config.yaml
n_layer: 20
norm: "layernorm"
positions: "rope"
rope_fraction: 1.0
bias: "none"
weight_decay: 0.01
doc_mask: true
Each number is 500 + 50 x the weight over its row's rms, rounded and kept within 0 to 999. Layers, rows and columns count from 0. Numbers have three digits each. The size before them is the row's rms in percent of the matrix's.

# layer 5 attention query, 480x320, rms 0.112, rows 21-31,53-63,85-95,117-127,149-159,181-191,213-223,245-255,277-287,309-319,341-351,373-383,405-415,437-446,469-478, columns 160-239
101:471469531460519524562488559534560430477492479541521552496456411482493519544449515414505528490468567539491576510477589561528481511485392466474459431423591480504424493482497492470448547520566407491472532524448416475459553477498538527467516545
109:481413476540552586344604540462512497493551577455490463461415471503508490509543507470650468568457423442550483385483397457448579504559595501498525504533526594540535450520526621518466495455504545468506547374563415429545529511472570538512447574
098:500507470488539481553458545456410440526482457539545475520543477438499539424461486520416506488466457528553574416546506473471488432644602543545462577461453405475507496464473591440446523540474466460471571575554464525406377476515569462444530453
099:522433447534593578466518482452542539576514530461484407549608464579543502591489558504542545585392446582503462544460475518504475519561465590520527504496486389447424494396483526548517532457521538496566516465391523453490594503374476533458452506
101:511501482473481518529545490516547509469513465483533528488496462634439509450523445531564538613484500568514432435546462507502497448495484472587438517573475438524462501481478566490510501522593594555425662501512455554502565499563509441491538435
101:568542522445472488444500461525404510530466495546461509385552618439513481476596486445460461550588474482479516531533470580557429464550425525446650565452501558457488514449427422541440630488470475525456577491529492511549416571467429483508555465
094:505510462511432580445508495549460527520582510507435467422420405530442477539483496429431421528509447474630493471504477489501532499523597515517499584526493529558480444461566518407398383514533557472480585448514470516548571517523521487522562553
109:565519545474467465521506446479432539581519504377511514549528591543425517561451505534394488492500504500461568496521560516485552429547427482468572530524541444421578502528527496507517528443478387496514539504523527529498506457528535481535487474
106:451487508487496502537434586444563543383538477453552458441511461475537484489485481430460532487590448541469534485454468403494489531472504514542438495523459492488476484441423490474554497448523535479407496522419500493550545460578549514549542536
105:404450388417509452496499417551491461551497578536484506484503585585498587544597443560471417509489485500458368533445579541543553569442485514592545488500497472477518503505504549551503424492504450451449562500591494533520541512589497393535460527
097:573444454494456594484500415511487503564555479499464601530493514410435602472480559464408471586522511516584482558488405492513495475518547525543499500508611515585520439490542475529447525466382493505468523469389496496551502561402555472577473466
092:527418576463512525469517493595524476518478406517484513504589473465503550518391542492413503504468511477341480414483436515493548438569437483481513493567455571481507462515519502512600527552514521469532575458506530485527510367527557591496512546
104:515551535486475527501503421490531445509475411432485483491498519543578565493466448589430427459564503509454445563478507540498524476593460477523437529489463533470488514522585485555560399526513588517524504506454485391566552505429503475443548574
099:410493545472543452544569543425464414480517509482429509482511483542524488570419414479486452518470467467478555518535573487500546524487403616599552578557541514493598484558469476563446426515399401442532489448502553532520479525494556526499521486
106:492520471522541448498364501464407573528493525512451485525516543498419531477435489424486445490482549532455527527464396548483540545568459436453410533495501414438582477443469386458470475536510540554444450533497522519518463595471430497582497498
105:504435652535471465472512504477516517517516566576464539495504521512541520438545612521588491453614434486461525494450509500555531504475564429421421515406479555528585508499469498473438458447541469487421546538466405489522424492520478573491450540
107:518470504414449521457495443501444578454432546430504466478511472515545527494465425555560415564520426499535492430464478504410558526540468584502469524476542524449547483567545560525433498524435538524536524599563511535564520462421444521499480486
099:453601464458529476541460537506509462521463439507532499430466451564516461530488525582505548473546468525531402477504557509445446490460473539502413506514539492586571542510485466501484510471551491409532407464546527611570484362527520495550429516
106:533472514414515501485454562484625518462380564517521461476508457577469547503470402559407514513462516519459537490566498474526506581527508480401514501494468618539479550539577680537488390572518426386522562446470419529487393487491522448382508491
110:555433583489541460463535510507528501503415496419481419480462505493510406445526468511507509525475476607517523523541418499544445435482489515458494499589499406541483484576548539395627565428586587550507484566453471538618502445556417556558519539
100:526462545513568516605477452456514551512515410532482553454522467469526451475400454464532543548542558461503447489458420494451430439540433506479381510498654527451515537535533517512511548485444514478498453516459386493433546465532452533459550506
109:502560424526494493470460531551478520473526449526533558488556535364549519475486623483466569370546450527593489505535626492479469460587446505500464417487507427485503469492520510494503468504542444507554449546509504573526527495475484473486435651
091:505466504497432464439528466483510473525449534521484432518542535477404462581492488500542537459454534425551515382502520501488477481429430522530548493400511438541532581471459513445400476400527460490442599514526526427541594440489557488463446545
097:467495487494483452383571553470478513397509529519494409455549491507421408545518608506550535439514521450477572484512470462438497416538490423574550457480609458531537498434436526426486487440548365489495497618502498581394407401508526461502511500
098:497615559469450463430539590505561528481502544547500513535402476549571528566476433596493455523522465426568465482455520497508473571528461474540563563447599487488542454515504496475467421457593567487527559577453616590487372437522500428482462534
095:433450615453539513488477502436506558548382432520557473551533472412492463537469488563431566509522461487491577571583490557589478559517486460560485488553490482496457518565450544551510496412454551527533542511488586552523503518543489484475513475
103:467488473488560552569376467481355469430512551516481562481483478480531503610589508529486548534557521440470536486553392531547547539417563479513468415485487576589501473612460504403558485506509530485492494481470530517440457493541481503509544569
099:513449450487520480512587483433504484506395618459561489416502449545527529484501428488371523535400490512507494535424556489403575484495567409479443473448536452485612594511493566455532437574514493489559476448436426510554509510497485508515537481
092:585522548493580555585438483565478502461469441550473484501540473447597466501478544523400472526554486478590485529472511518545461505465401469479560523488503469566428523456428535433524510557616500448486463632533548520514472474465508472361623516
104:494504418431490485511529475552484445543527528483498421487555569556406574507639552489410551462505476449518488474478421528518444474486501571554488500554556507483604558563540605456513484444492526490457470504523492526535475535472427458533459483
098:435468458453480589496487463497566495602528553423487479506500531494525402556477496535628542533492493486532485553533549375494483570472504539392436578562546519431512567594576482461496422485481504582482619554514505495487564402518495459526598488
097:441510549522578486521449557406477545502507552499457571509417540397498555496458564423481500539504472546573469525532380532404522538508547597416546545481431466509508556448519450434532500531544448590553410474489459469497535531475524511426528611
099:547440524592575608625519394527574462462530568505530435522440569507487502520439522610494498487478521426486525379538453558525495518477463365549570577544517389499482517487500489462503456475531551494533532543391506521568456460498536461456532527
100:450417544454552554408477478581491484569475435479455430564488428497501565489466522566472527469475485490489488507547504399579469451430506420448473386501506606387451519521527490543510539500524557488474512513556507486473583549506528537431482523
109:483427512565520596483505480464485484612581500421477489537508462483561476443515561586523547550494499458360475517538479470530491516574507477425484457415438483457493443552504554457393578502487462510517463523450554547355525537535523479463448432
097:480455442533500482510480426445509507491472443484508467473583562490520483508562482463443530540467509503511568485480562552608530490516550460527489556563523395390399513461469614580449622496499486474543467443452561559512458507425536458486465450
096:486400546463525433453456459460435539520472551477502459444515487532539508547445545465477495475527341519540554506427555526483379538364436601473557513516415440487444520475529522539479438550453392502553549497436639579452451624457532493540487493
105:530499541475544574518505573486546536581511488527506491488421459545588493472542457430566489442555469578528434451416549529463576460504459500513539488423536482586566419577449525445548495472477554461433562582471517427521538459520495506532446414
100:431477530487470531424451415531524545528541445503392500457535570553543494400506396441559474552486535432544541573501625517475377441497471544481424489467476468525508480466486605495473470530503501565515466543456567449504416530440466468593518494
100:516503447520525404491430476565509522518430442502479427450522480445544498504502467492470479517469433553544505530469541499543431499554432515409490452491520472413453514531549505513494553507616511523572448430481621493497441496425524621564500545
101:551459542472445543510556519431497463464423497433517571495502540458552569523513520494413422461430430548497522485560504543500477459506484476392439413522530514452520496566557555540502498474443395426490558513493478480456471637418552356538532563
097:559464570489539441473408460505442442458456439480535444492536410538503469518507464452508561515564465514446525524507454512490430544475540538539483551558471453448491549445552497606600540506487550541651502421536506506479481471532528535436560485
094:528529486437594497540549468427521522428491486428546498535531508545482583556461488424416476511500498411494494552557482481470572610402483469549509493505598472525447604555542435469408606507437433404501481443493564480555496529493515468568558460
103:530436551474546584491487525558444565474537459515515537462479589446519497480553354543522491485451479491488475464443560486539551460626493543475429501470383608456498428448471567470536489566464551494548482488486511544491488527493507481588552542
090:513452602502549543487508551494527485475419399532510573552510459455469529479522518535541509532542567466497525492633493377490444411485447490407445428483552518535472535593489532460506491604565505498536535471597421422487518511551451553505470430
106:456410457462470487473486527523608513493561459505606530614496486450496411606566507575558418596500556476572448442481484508460481482442533419477416449586549573437452482522494443463461556482523525556533553547555467444536538446476468497425595590
099:470484588558494488439599620526522552482375627484485521454480489533565521483458461484550401575515443428468561473530541562570504437506564460566493588517463551515445537547514527579518388503436561514543547421421500482508499368608498486529440477
090:499517485489493452479528528425474504445484470522436502628480560411581451529506497527437551494439538593499550516517424516512517508483496551500494508535556414491436479371470476587567488446360510493523526501536456600511427531505425488432540433
103:541497521442494540564470504555572430582547431574470551515493471497437427522516451501522577510563439467524526480542538598515430473460532519484495570464545423580544530493546411432511547496621484577479487462495504435504519411540540477502506565
102:529581477493592610544427496455449518450464558515525469467527485531491528532459528498502618459431605534561489580441526484488483466610479424523487555465634500578530536520393501443570530578451479522588483493515491446546543496426480550457485479
106:424563458531545534568474523507510447481502435531577414518486461516509540603518511531514533571467463492484508468526536538451451448395528405548519533499483465585383553579535514485513506556539520443509495471474506554468551406505539533534493545
104:491577475405504514467511487583541569513505509469466459430515466570502506554481458474505515549371526522504595470530493525511471496534450441517478516513538579487374540529491527419522541540517478441502474489490511564487512572458570497572463448
096:563577489477553485433464477430455509479468488513503489503463469386431489414507555472500524349556475478567548540511532468511546522467478481541508553471491519505512422511505476625477608452538493543532432486534525498495473458470556524514555549
095:488442464502550538528493422548523473476521535469545448549504489504484455465467487468456513473541502510530492504462570456478469557518469464517557430478474489537510536525468449472472524503437516540478474496456484581449506533443500411420452415
107:540481510492515583371566499511407403551548565508517505510509483538489515502503525494474491441554514552472483551505570521528519445495467413557489595521442454530552491467452563541523440539494563523466536558548542559528506556494516525511511546
102:439537425475570515518484424533593482481518391388421452510459503426464566560421488570428487517507517471460497517523525402632621517481522437492640470538468562513527448531468485481484523483531533552506532457529569530530557492483545522499473477
111:501501436507503500506428535470545552597496467613470403449488445495573558512462491580562503576447437544505472471503556474550564549484488488532426411455506561555482419474429424516542500453428497513469459448441419545519505446510466416440532433
105:415545589467599548541507452462500564442489542507469555442573524483488480527508524466445465511491472477466544451430425510472424494614463497556487569469486452539523510390432520495540550462464526545504503555522485583499483541470448474475550462
104:477469471460525373412520549383449578529458432531458593408526541556493465456501449543468493466530413577453540567435532572496472489482496495459576496525437581466424525485457462498553432497479524522561499521384563564481485494540466510492460514
112:503480517448507503551571518550511487564549511537485453638384539534570518472503508575453421469569485508441571557537571537514482504493572452413512481516482490547606482508435529516515427521535471451502445484501472563546496513553451405489486491
112:606523502609467471541498543525542507481495475485533474500428483520511496500558488460560532464464542571529407568589475592514495465489539411459485525574478481470589590490473420446542413537468506539493479524480572502539472434507547512422567544
101:532561551548459473497450598569509459452584538437495489430571559575514520463510493463505498475382482439514486603572547569469539489458580450460484527433481521589534548546474446443558513560574522543503424428544507442526568451537449486553419555
115:499388415421442541497538481565560525493472498500502462590452507464509519584375543512450460492543505483542461436542464548553419505453539488449370468507466496510507520534593549494507435563497514432466492500487516584464505481436565484521504483
109:567533519569478498384469456465501540544525496490436496538462487564521581505442605466557497514583520473466460550408507586505468526440454609519567582500587524460481568435479527551465608525471459550406487472484545566470527516477488519467514473
108:474520443498571575596632478552513463434488493460569478508496594509387476506520572479566522400546455422604568445544519469500434541483495544596586553390519449469445533486481479463463433533477510455506505552496525465520559526398564493517474491
109:493452497602387549484480510486515478457445562575580540537478525492581404487435434453484469483623509489415517553427461502455481418536488478503476602458518562389467469498500566592530566536357509530493436490480490458485481580444460429526442435
096:568475476433602501576442598464531453522580503562497533446526501454533491487454458513463494512466602564422466499454515443437385443449436404458432465472555556509581500470430563539465533460543547518496544495506481485531521493529523524414602506
112:537496512486575469478559538566543538420500451516556601461481472458546532491421505464462545446502485511586615480492543604417630462481451545509474465519484478415438508492439334446458517411538507450503534490536511450579574550516557417556554551
110:482535434479438526458512497448493540503589511495440473542494478520510532504523507520499561444441553393618581388428593574538412511480554559492565528521576380478505436446461490579407402393452476485470460513495609528542420501515531438531586450
108:479501530493600491541494481509506477487545479430561620424508460477546449471479507556483515507495475550476399526460497517527465546450466428554518563497505458419445533463581514435555570425423541497487558541539499552569545386423535485510467538
111:415487394533465541536439481534515481471491483573518500505510482529499541551489412483521413482475525537538492540551515459541465496413537506510492450636531547529511549529515541457588590423420492425497469421568527493502470478498617468477435524
113:516459552455517422454518442488523467486536541451417515462456500527495455536491489490406501591425488548507469514499546494479586434560476507539541510544514523476619518494392385516458562503397475540447466562493467510517512490487562473477592402
110:474395560574575461572463532479554531548499441546481554482563503523468431517450434524552566544471490505438487522577467538504458554511589432415507512519498454540519497460525441523614493507582523521532505457534478567493585493503454550521525481
106:500501562549480443500488442485443563562442482501614385516522491539544452501493497615519506537474533538416443487577488567557516476370471488481489391552547475570510438503570491456545574494449503447479437535550503528568451466545486485562545493
117:525529512510488572556429467492416523450429449412453433503491435438534448439457444477507395485623451467579504352515516514544504486568554494578541530554393445525580489455589469491444525556419544573429482440510498499519562455450546568556502491
110:600470380657509537534525414502487437542580428545491588449504529595457517490476465427512479543443500414547480517463449491504606506480481546538532489424558550529532408497471478497474531555461545512406476537476512591540511494375578601540447487
110:532499579534564425495497506500530523517449622475586477485480499486523496504523536493447532523556546493503388539530505551528466460471434495488571418524591457501551441393528509579538505537394514431462481451583509433458499547414585567442417479
096:587547506465513490529467480521442516628463437454459459485484471451460457484485509586461442511412528462480430554520475377463539494471422535436505455673536568498486431519459466455453598529511494514540545451497513568553561366557478509421484535
103:475479597536488456527458542540550520526522507488545489422421554535561514485477508576492488469531445469577504415473471511405494397568499528564501496455552595453481484485467396491440587492380411467511479469494506548515561450466510521491432510
097:480456531572488438414582580530487595530519506435433501590446493436511526597522482470535448427504526474499573403440543582500513551547515479523515549476519411403449521399490530491503453505492536464550477474468534505538391398481497480433479408
110:435481466485562448492509545481466617574424504531419547561535479497518532515464542518492476563456500535543524502562430503418483586493480473514456463494453534521510434509531460555531516482383558524500477555436408505490419537405508557528532478
104:484522491545489534529440404472488473471479580510507517552465450491462494471523532486520450484488555469571481511471541531481546492517517537488497441501383391544673516478541487402578426530493518536404526521496540537551515487536505540512540572
120:488455468448573408573471515452524491456495485501545432526562491508575466466477483462462567531430469591415549578473452499498490427501468440452555535573549546574599536473459462491506533526526508455550467577475549480404532555496508471522524475
120:471487441488423404623474556572486487458509440474484409475520442545494473465509403543490620546420551489446524439534469490528422543484491493392432404491464486592523570512525515437541454587556441494507516516433523508481548559507479549486560539
096:529506538420449470542421508504526542516460444468461493491568546463537531471582602472521506406481413522416508518389537451496574464397523512414491510540487554466461542556575503505519578546538526426596515515460482403487469464485526438512503407
118:569505469478553563438552401500487488474491517549527469623510542524449472521564561486524482414516403466567490454549572457491457533540447524551526432423549541376444490417518537479413550491518493509459510490508577477508428561364552425451447388
102:537488429562510502524529417564482530483493455533490535464578524465431544502429480459533378473505525520487534478492588493439524440486551528491466536337558460434492444514585499436559474565518492552461548460520515508611548564432456517460464577
101:462496469487423549582601419434518468599433503492498512548423573600500496469498525499475470479528511383534460543359488533483492512583512540543510503482538360432583486546453442526473504607432462530461462577555561496545544449479565480506419493
102:465450513469479490583501530479513487463567477506524491463549489540526494508452470565394470444489487583408559503509480406507472402532575484481528380522511477497489563555482498441530553473502445457581521497378470516526515431494519527496507487
107:491520485503494498581557572511574438551526580446461491558528488506426486390470477483520469442538432407596471437527517612521551490442482426587433463467459517482494444465507517541498500531487395525469511482405518438517486582481466480535457448
101:434447539480593508479510582468546544436499507528470469596482473487590429547509533479547392439539477469469439568522536511603485474471548525482578563459513516515544508519500622449551439416432529504554498501422464452516492403454514445503446455
092:491496474494513475504529478454486493518506474533512550495580497502411484536607574507485508546539461462567533487525539547391534584583450428544464524487425411429443465429594518575514550563590625566522431520504545553501473501463519494528468452
103:517492478460553525583496518614537537444488416485572544582460497460500438532501571483524406416481499465483499475542563472504583487537535504539465452405484456482512537470581462483484421547496519488418522431413515632465523601502576443478582616
110:469397567511477479433488541436502566440431532522569496483546493561575488509543534575521508514435549453559553566452520514490500522527512640493504523539442505555521442460445408555496510457448500524540440475471460483561497514498502430534493491
100:498508534434474491432378525560576493496559514535459559457437502477566533471516475476537570464454487476509499450504426546463496552433481446461443520518437565536550481419634470585437438539551542463380479536578571519432575519477539502493584522
100:577572483467538443480484540549488445440563405498508597502425462471577465477524543527531443492456518503429501530609465547498453466547433541512526587355526401478492532430523438377492552500579526450512462528512459486474532502477532579464463537
103:505492440506396555413520454426517480454524523421487473504482422515570603440536489536506453453473481538491443473515496538401569465607575542473395540447487490488539444532527470457524509491654499496458585502529432519537569467493532536450570475
091:507476487547561507418549528519505569510563457506515506465542532644594468458411438467536535477482537512518470537503554486532524442509545550493517488529569489485489441554461515578508531588483441480456448523418583423489540487470618405439462527
102:594448434463407540574476531461490523486527457390511549506565490533512489534508468430555467441478557535444419551513375507469486505591525469495506555522546541522495476542477511563441509463481507490482548545411509515540548504526490619466454467
052:575545566540570487482498518477543497556534394526512518480612555527480447457530432473563514528448532531542495586441511330489522485492478472497522492431479539560621501457528459503438574490495574586523536521525430544454622486478596486483551584
070:505365476547490408413502508440485552515598578556485572384506470453487542460444469525529484508507554450508603492456522528518544507480486469511499528517443498463483468422467452522499434422423554552496552528468385529531454474495516607460562504
067:462443492428467496527580615441558537472525604492483481547537545416480480601484507465494483603504556454523482461507481537523496466544438506533439532568387433454501537425462535390506447475596473570550507470505406586536455477512421519445359470
080:503425543499477435415489585434449573489509548499550595533418520399512483489454569471489505520564403494486507481583478569439456540379516530569505482539403536496486436381585561518614439513511502486486432510438508533518410550470541502553478530
099:513443481522500503543516537510547501472572563564475561493501477582560469454509450542479435484489538506527522566479464533574528545498478544552450520487542410501596534422419554498512495519490470590416553517555490561558596413553517506515522608
109:551441503505530522474559487422473475633538480435477562498553461490532441442500497558518484542494490539448513576489621561535505510548527536475554577479424446489521544411423494463479537510364530527433393576464545579523553463513486590531569564
123:466602454524516506553477482501500445490484443531563457537510484498426494501500454459466520464434464507493405397501494428464516477444487524533576441567497499467415486562559502562488499523534487420515495371497507502503528493447417556565452425
087:492612449500481395457498511523498470425501484551565480502530534431458487478528463469500572486511556514444433472579550444402618452417447440547544472530411547546449558484590569475547553568483515430471550441554445471441467562469460480523490462
109:508511481514552458427484467442516486423458465508511498552494466479461504563559483496410508439479494580484477543534504417463566590511475460545506477482463523370465467430603479513529565488467512473439485397564583524460497571401425563487376434
103:382448419472393505614529516522473544460379536470519516521558486459483507514516526490529468450573499554440505464541480424493561548458454498542543520551505546447393473556565444531464497503421543421542508473471490523508447529478476471470458506
093:548463604528588601462523444500490481567456462540498475449457524519511516481501516524443572518497553483541470539474484489527489460499601437525507507536377489521579514513354473551514478432351476590452469602539510522497544509604494546462559487
081:591586513426469583502504458429494457466563477523482574510547505580356527550473498543467444471497435435362522490566485521500484406523463485487471505499421563463454555524477468472468545440490487529448516440467445511452596475455510506516491535
103:474528567504543623432487604410524564469571513595536549525511546425550451543546538504525458532482520470611483473461560402492481605494556500498474351473539514506495471476450400411573535490460500503487524515535464473514516474455554475498538558
101:502441594552492473536527602564499574478450521424500450579550470469523536517466409476454471481531455497519499564517514542461520499507438459529488529510499444426552504525521563569558534470510485476414588447483509571591528485481457456474520476
095:586431455540590404393526495488525540489576549524514645496471477481545499526504481482554472521637468501476456473450479515479555567457454535425535451468433524509518545466580529603556480416448493473516512562490542502526463504487469536514443469
098:507534521574480501509589504505494541459525562469460502447547593491486502553529488637483490559441488494570592485526404538403576532441493529423534482578468485435573584438567507383445492424430560563475502520495543504511522493597577413500503545
107:519501424456621525419501439504549558466526567473437486427559511578546503338435504431520510518501498436440452492472572562540504397473594467469453505504476545538574517446456475443531427560487522534556542606470530455452488537534557502532509483
104:470502525466546471412437475606525529517546404484439423445619469529498486535480422603438565547476380531466482523567493519572547530494449415510466453542543456539506456549534547461535527492633453453567477501455587499527576526547535549512476512
098:424426463364428444482507554530498460480478510450571469477508392534488497500572510506539539535496526560501477430519538467589622488535486525421511440403549510493530518493541473597454534516478564405541539484440524431484554521528529546546509505
097:654431462489500436412500403479484485436514461547547504555490531487473481478563415517515393429557477589480410494454397413486461551447502503534552464515500468511492514479501572523587425443458534520509489447648481487390438529511520588561512458
100:482536450440455363457580552512560480496526522479541622525551534479509472541490459481433469479426543528583448557533481554446391522519558447521444416459417616439445463543573443542466479393435528450615536462466521490499435559319526418511409476
097:561389547525444554504553529444438536440448463543408549493426471523525533511517443544510576438499502508443547521565405494592545477500452457571573463468491540505560435432450561478513452551433442603497497557447470557572535438510512507491499606
087:452402465527460493480499477545550498557407507478490516531563552458532479454519494413533554502477501520461496485548430472512516485521635440482502456505475482444375525491558503508511482503491497525503497536592428425513593471471511500542471539
111:480470520536407386561464521487524539474521529555526487437454504551539475478571485594533470552526414431539466478614518478476571513533477548472532467597480550444545445471513423544467445455426428488464576484495518391544489442542477471405548549
094:487519542443615507519523502455451457426411510477535475512507528533522490559477524525475520475498440508536495533458551498406460538517436475558478553487560574419561465514514474478494528384513527593488571484388515665454506367500477531491480538
096:488478514500546575447460599476476535576512491509426494505453552550508565456462526523477445431434510518536543464490496497557458506524507506613478501452493392429496448417509554466487524490438534533484369463570531494552491592407530524607549492
099:535497477473455401526537451468525483541533468438519478586504542411563416523453552493537465462514501445435489499434512521567488482541507565528524459380515458596479462636494557457456505526483401549512587519503585490419498475618540429515593440
105:451623537494537466432493592541531514550486562441474569522544520462545538498472476505527500541396435537461477443529511414493544541518474494531492498467432602562588500495426471455544452544501516511475535516464462481535561430549443536514508492
092:535549500540547507485497501470435501491573484495497462524486574482556488553589421478441504487423510550507561580520497495439467483565470544394487536593495554571549567544511511444572547502509507520506430509567493583490606513518510532540510496
101:424559527414510506504437519483591425502521498427502544483573531492408574555492479459484481550503477504570483469534471500517481551531531518478507460514488419408551410440470437364463505544541444532439475422435502498487453461526534480481464593
105:454482550502536551460529536539477480509567469568449535347531503487543459531491518467576596455517531394526497492587552497540611454408579503434462538496481606537506482458519598456463441442543452507405487555463428474414440535505485516494561495
106:589510456616474492443577507406529510525497508490465592510455516532511492459432549469488459518494480532541509448448567357388590442589583534485495473474487462469496486519466577522541423556441485628462459497519525560514511496442457372620472557
108:497531558411579515481515506474492470613494551496547562414515596512517549427505541428473422418501461493483503507506555447402427521579489447466584411450433521417475430460497464494500546470489501491528500484479507453537506653435443583485455499
091:473538467480497484499548612474524460593429526485506529479507487486416460514564390508518548466501451532470410460590489441540434507528419455442538432506488565561465459560432528387453564461556439509489532452486439495523590488468516471382454521
101:547473515549506487527506527554467416494524446586534480442473538466608575469451414446397372543535506516586539455493475454453499501486493489506507506486492483557585497522517476546406443564470504508557558550594396462599454494476523527426583500
099:455509533510579404509641457388459569479597607464459459401446577500518467500457488482425464545560401432556522454422497592455463589547549457543502588560472435490457560465399541616566494523451465508598577422535472458536394464479501508487525476
104:536479369489510537432500539490490495577481446580464560537556501449528477498486563550471457427536456521521584496495494537514514589488480475484493479507485560405438404480618479526493416489487517521523421498475563547498470508374499505463432444
097:490549565420536600568453531481558528469479544570503477556412501617523511464518494502508465457480479537491438380486546475470475505502611461474465518515505420510496485536460410322534467523655483489413490572540470551453555511612496497577505416
110:459407498481575475449499535434425485428389473461487509522559520558552418456434463375426443537489469551441486574546504489541501487628466448490394524528493591477498518481454397539508516455509611529595538538478488484493480466574522517537548409
116:494507546529489416515390434484487508447500475532457497470562554518480451577489441581495562585417409506418499480537384428486509533447519492520487480558466516571547633570593532530510486499543515586468451505498503479470567453529425500492508508
113:500513550450489419556501522540491431544468499515541436551563372501445570597545567531500533477511510492460484449514504501490553589483460484496439439508545502460480495491520503403506531417564520434521537428508527443534472510500510420576390521
107:615518589477516523459469491540454421426447453513512493542490494493538491489528561461475462370486503458543533477486580514503383411524545492498535528457518526458435477522537525516424583539496508567437570496549532587544494484501508514406487441
109:508540544554443525509577574517492444515483517628428533520458468435375486459459501550560509471518513488589475471511570507447501493507506421475552425450391509447466527483396484494593461494398514513475499486611446501471491531501513540535512498
119:496536495488470523460499462552495389492473451532493514501592533431515495394534465533483473448510524411500558457459503409421495539534612482488519469400519490458470432495445539557535533562478510534353497498591477476537589588434490410476437421
101:513481394578592552488482448522492525493493481488507516543437457477522487502390456496439529496481470497462468499498515385583493513447435525430498421434501545551550488518504477472437632550552515551500501465520476436466487473440594530545468428
114:515497500422413505524459417541441462484372431542558467527470462486476515580494493522490404552458521515487506491413426431463547601444625456401489509568537546533541529564504440509526551512475492491498429456496541398552623499544541418511544548
105:415555561550493508561489603501502506422472533446472543566412574513563548551506522550447493463482521442405507549465560443447518484555505595443529510528507495416468395474461525559516570515469405420480499456446560452558484460536513518478593535
105:442517443449521454485500532545471590584494453602374517447536580502487550595550536562453516525555525544577533476483518618499370547520533486479528455501568402549458523375460453492601482502522527450500461501581536528430496545414612492480451525
102:421512553488527451517548519462513530446538548607477518505520535502524447511487497458514579583465541585502488518466533536523531456422489486426462457551520338664467533525498518491573480441505516511404529574490440482491538553441470537504555560
107:592597499518473476579477446530557467490579422550498543474553505464508572461484487570435504469513559542482532465527461549473534547507450486485464576500547502325484487511454515505501528630461485545457512462487507538518479467449469566512528479
091:567523484572559541586430519517520518537530443471498523496487501474416521554472524551539505536450509562450496527532512484447487527554515480541495555463545469493510497534419497497498552519483463486462491441532499543523474392442486465552462545
101:399498422479425546588440449438484480408519452539474400436589567400509522466492534477427530450446593372599533444494534475380567551494535536531512438500628402496551470473492535444500491529493366459525454534518486531500538427553521491510533507
103:566561518432623548497458510533519474508475534408492648498399436478516506481404504506531456504535434457476499463514523554475385507456499495476458625473469558526427499541507432412402516494493521561452570505466535508569421500420488500467557467
100:441448479553483604517548440473570506459513437520517493551545513467498584452528521515485449543520448463495397524464496484496593458548484586542547521533427530432580434593464481484444545485518498372481567433434537421429508491499488527453522588
096:489435533542479635448511447457443419586469492586498540564597491531565522544566565419599516537479612490494422491453568493555468434500505509494494478497544536524604546452485524531552492560565491495502502505522494478486492444428492540517540603
099:393413458473468460466425458452453516440460512455474505457486559571441490509451573459501542509465474605541508495508545461487433386503534540468468544464524476496526539434460504594526508497531494514472581570425572433499562441567461499431576517
094:443468490493591462520468540502387443527570443483539493430597406443511511558566556547486450501533442599505455511483519536584524515491486501541491529521528471457553428531526460582389480489524511442488464460549546535475475497460464551479548530
096:563534458514503534459538482512485554438412494501578457553540515409468499524460507504442488551506470468530550440577498442492407490554479566594494570506572458460542518524441524448528505547493558427413570514506495554574541541448511472491572491
104:437607513525541524486573470538553476502553481503456538461566545515451499501472475455506474515522470408487567465519478479414474512453431473509399446468488514392466463536477537455503436439582422457466414485442569466462466532538464443596569484
112:478418583529550434463487492462509611532499541423531465479503513484430424479518597563471579411438549506622511520497504517597396559522482590490405479447509475438530553525509567542546519486443483556546431571560515490464605499590510476507507415
095:505551489473538496547444597466535413529539385564557521561465424487480486520499487560556585442458467463581564544437538482443451506419469506482463414489540533544433505528563461529445486522536456447415484543408638546462447483583622509503516473
110:540578438456446503526495541502451642511588594515528447452457529456643540514474482476564486482484537551585491468458531568528548509506613497458500599465583454533501554526462472509489501519484536575566510620614441526563521526522488484508541568
104:433472571496571502479465460461534521470485486486408424497440557489483528461547406490521541498483532502491456557491614508535477561487382459414445495517490447483413497522495565486613408506617447524490452489432471496443481339536501528499451551
099:527450520502502559483519497543458536438453614481513467512506481520502522482484429529480493537494538488553701535529426599400496500491477440524477512458468511459530562448501556482486479578448554540432523565527506593554463557540590437442564527
# layer 5 attention key, 32x320, rms 0.0893, rows 21-30, columns 160-239
099:584455431529496529478570496510419491572503503471526569449444505494491579461463419487544516502483548557490524408421482501552480477575500555494526504483498569450530462450489457429370453502536497476486399531430433563476506579488435496491493583
093:368544454429517435538608402606546452466545509499496558551476488433474470483602513450544494516535485630493432691483526607511474421560479429475532523495510466457403510441410622537569413566505528577439444557459467537538506443543469525547464472
105:538438504514551440432548501484475605440539456468564463552450529522538458505557517468559371467481434507571421484549549550469407504481485538543456496492511442590558541418549485417567467539558497491467585506599550527539524479468531543446551547
109:479409502622419492482618442511512540517491594534567553522497459463507423458516449438559515506461556502547541592501559463572524537454541466479469517508479508446537563546572396497492488455434466489451471486519425521413462529557456539506448546
107:607586483463526457418495450539486448493566390419553461520574499551548627515529571456432429464482482636529581454556553464443424474416452502569547394554518478536516558508441498487520481579523478502492475487526562498552552587391549543553524477
116:581379560552471444417518484498534503502520521526478476499551479482480397540516502482518514439524609468544562531507528515545434494515389537515456514559436467469527599447493511494565582495524520424545538563524564560458410456578520412480509552
123:499601532431469431483415561529550477549489534531474533432515529470402482441482458449440522438498438482403471414488490498564577543550452455472520414410552488518561446579414409442530442540550525439455389571481435476528485467504488446559552458
099:482439614506556523487514444403467471533444445464480553461491527482548614502474457492515543472522444576473501480553453548534503533467487464400500526388468469607495430546548447483451425499606460478533435479429520521417490470543556445456472528
108:405464477478519435590542483494525618417599468453551554520484496485539509484553476522434532476436492432532539397516511514476533510468524462478434456500507434482366488459497481502574430524559490526525534439478519528434473584456498501440468504
110:426496512457534639487570454441481552491407574490569450540493566506488514521579512462532545439513461502523488526460469551567521638378546476443570521560571488378452494500487526444498430452487457496522531491568493637513524506538474502572442432